{
  "hidden_act": "swiglu",
  "qk_norm": false,
  "parallel_block": true,
  "init_std_o": 0.0116,
  "beta1": 0.9,
  "max_grad_norm": 1.0,
  "warmup_steps": 200
}
Each number is 128 + 32 x the weight over its row's rms, rounded and kept within 0 to 255. Layers, rows and columns count from 0. Numbers have three digits each. The size before them is the row's rms in percent of the matrix's.

# layer 2 attention query, 96x96, rms 0.0887, rows 68-95, columns 0-95
076:171128096201140095108147103150091160061162082083152141163096091149140126146134156145164113145120157101162138125096159130102119215200139119146163108097100103145093133191150142130128087177184133183193145138152146124153087104134143100167113067076135168142136107100110088125133112179106122166
087:168127132189089132081109156114072075124091185128122131178115074127121098167099119126125170107101124177184124158122150131156105075114137156159177138129157128159146085132136159085160139113148165165103068059082060110211127084117081110122147141111085123151107103120131154094086115150121169148
089:136109136146085139089136114192172133162120055172129113079132191174173106165191167171163163119109135070092114107129091149130160093096114093106082136127120120125101116154110108121109141115122135162106066128138171130134146091079127150113122199186147172060107093141166063171103125113131102136
090:109118186089098121085116098154183103078112183128116130146117108129147120135127096146093119114162127109128103126154098155106126118150103095146099212151141131065176115146138059175159105139120113171069122153106101102186151172118155087094153103120144136202112071137126126098164066107097199178
087:082168103162122077144130120073150111137101145130117132093080074101141093165131092116118143102167181170057192127113142129116159095088136140087147168134199141156092111123150137120080162061108108088144158105106103127208136194119124128106097127116135141171071103113081158100102151170140117168
094:100026156160124119097111160172182075140077150090185167117179128182102102148162150166154142123148096166144119108108176159142175112117137139121105126153100170136147103153115111127119078122074150124113155081178055081125131134077150141140176075110120087102134132154132191160130160139106134146
108:087068104232152097133154107176156119138160084192099176100105149121123065068114140128142157163098163134065128099109148118122155158112154172116129112160106065129066094135080132101147121166131096165171167147169095091103102121136076151093132106120096133130151102118147130147123107171156127178
091:158171137088074088171138094153125147178138085108099170093160173115118114130129207198089171158126097150121120132095110171178134164116107125112182142071087199119140138105110161108135131082152122141124117137154135061129183093156114122120169097112140110090149144126122049139151149078133073137
089:135098073157088092104089125118115189076142147136102121097191116063150173151127122093127108106168097120114114160040158079133150109135119138120164117125139120126172118130145105178141099109166174132144117158107094132143132134087126195107138170087154189055102165141107122142097046137153162174
105:132115161114158099113146077156176123141097082091129064166069150104165096091110085160177149125140019145144118141152140126108132147089143126148097117144142158131034098107134089125141109171115154103139111059090173126072109124166119123089123126134095106119090096106161098154081113113166176152
101:091091098235129080123090138181112105092140171092172152177161164142124126178212115184120176115166142092128100089116143124111108152111133092132080143094168117070137102164099087081147059151136098135135141128140115133144134146095145123167137081108154143179110129122167143172135171136140117163
107:065145048173118116088170151116166175126108125079174109087162136175124088176113103126122147130118113159093088050162138144173117093174132130134143087163138138150177111170152110131155128183172122134100098072149158164079145067104140172107120150123132139080111086118201089110115119127138123109
054:075108204098171152135134087091141124137111202119056169165116174161108181126162118133105070140143167097151139101118118112099122136122146133133124171124179120153115207119163116079118105073070126105125135110093125165098143147168110136192145126090124160164127135093113195085127135068101155130
076:170158092193092089119128136141070167109089108110184122125145096109147126146091195158125193102124086101096070135136145155152127151154096135131129062143112145135134072119109171107137119188170171157154130130134116091107083089117117135114168148121113114109155140091155074125137151220168054121
067:088106150118144174137130157091180103146178158189100097163098185130143125095145098129122129154082151130157108105172102146111145100130120110118110174091107127083091208129115151147092148087106126083090171115170165155073119159079112104146105142093133105182103122132113198075136170061128194130
077:112142153099151146174177116088163167165205127158073072125150111146161160111069089109148077151115103124135148124113143137128151128155168140076096132142214112112136212127155109103091167081135069125147173138136115145178156164152159118115097117168195140117189120172084122129106146108130129134
071:104166173095135103183142152066121128132187148218055144136123151187140078180133100168154079182119157089144155088089116141091132144144115124123109141145143099074143164109124100112139140120065097139171138113121132128097179129067105118125097149144168161164181160163117152130141128098171182116
084:197141160159121105186130161129113151085170111153090188155133168109173072097109116112183176096086158144090119125114149118070153125104154186133131126119139099163189133122106127128107133141118113110188130123133134113071155121178106056120100161148084090152145138156099124187151097090158153204
077:092135167117172120128099121099112144176176101095098072147082197164116171092105083150132074148128072121148154140116075115086139126166208168126107125181129126139043138117087092124156139087149157131113179133170145163113107144159106144103117161136146178141141080106096146079148166080161123111
084:092066162104138093086127137141103115143064150108171182069121068134179110187079153139135114163116137121132187170119160137119071174128160124101083176117066063134133099125077157125119117106109118093163108153101115150097131192141116183094163083144164149167122147118153100154106163129085129138
071:168124176052101100152077108156087108134115125131168189137106150134133105091140147132120177156125173075131149090146156150132133163144214133136137127115189138209154162140081110121118140115087114100124156120154151149098114099125147068174147138146120142035156102174139086138101180097095098102
100:091108145136132105157138105107124138106084086101120164088128212102142191149128150140148133139169162147102069089120101124074123187153149184138140117129076100099125151146110168075140124124158104124058133157121176181080135070181109077143128119148156154115154066108138103068094183164122130149
075:096117136152099115106093103161169074185109150142128085159060103189142087121114115080130091128107141140118121084203077118128126102133144110101086100176113088155178183116154127140096141134052166090170118132136141104099114150119196155093123134195125094159154128151115159117069175135086145102
109:111087157074180155142113152099141131137112180156110182114159089100113114113091088138149091105142131141171158095132135119156133143143104087116121211128120103115121146107134118144088130130062088067078168129133130221186165138166129125172099106121140137123145126119120200135148095093069215112
105:098143147124147145154142182126079089136099197167085105169141078092121104163174149093117098103155090176151146159051160166108116142122079089130145133145188139119130191108120147165136176131140132110101168072092110110138145164064124082181083135100145100128144180143170192134147139137150128097
109:205141096116103127156143187161134156126120142218120118192135151097137130094149119111089087109115077102062121183167102134113139146138114135154112131134139166090147171155100098129125075138155122088120184124178078110115159123059102130164174108140195153079105093082122134136123200138134123118
100:081120114068179131153117130093080089095121155146170059180074079120107168143122091066115096101194158117144192119134123116100112100160168110105126113094121119148125177105111151121111157191124065096134126085139091142206109172144116113145118118137120174112176112155127146092135145106158167074
103:100092142172187157136142124116090088091111144122116157175130150103165091125097081132181102133129130154101110143131091147066129117183149114155135156117154099117117132100098146108144140143079098154094125033117161115137086153136112074114164070118186134215190130187076107160122112170154128088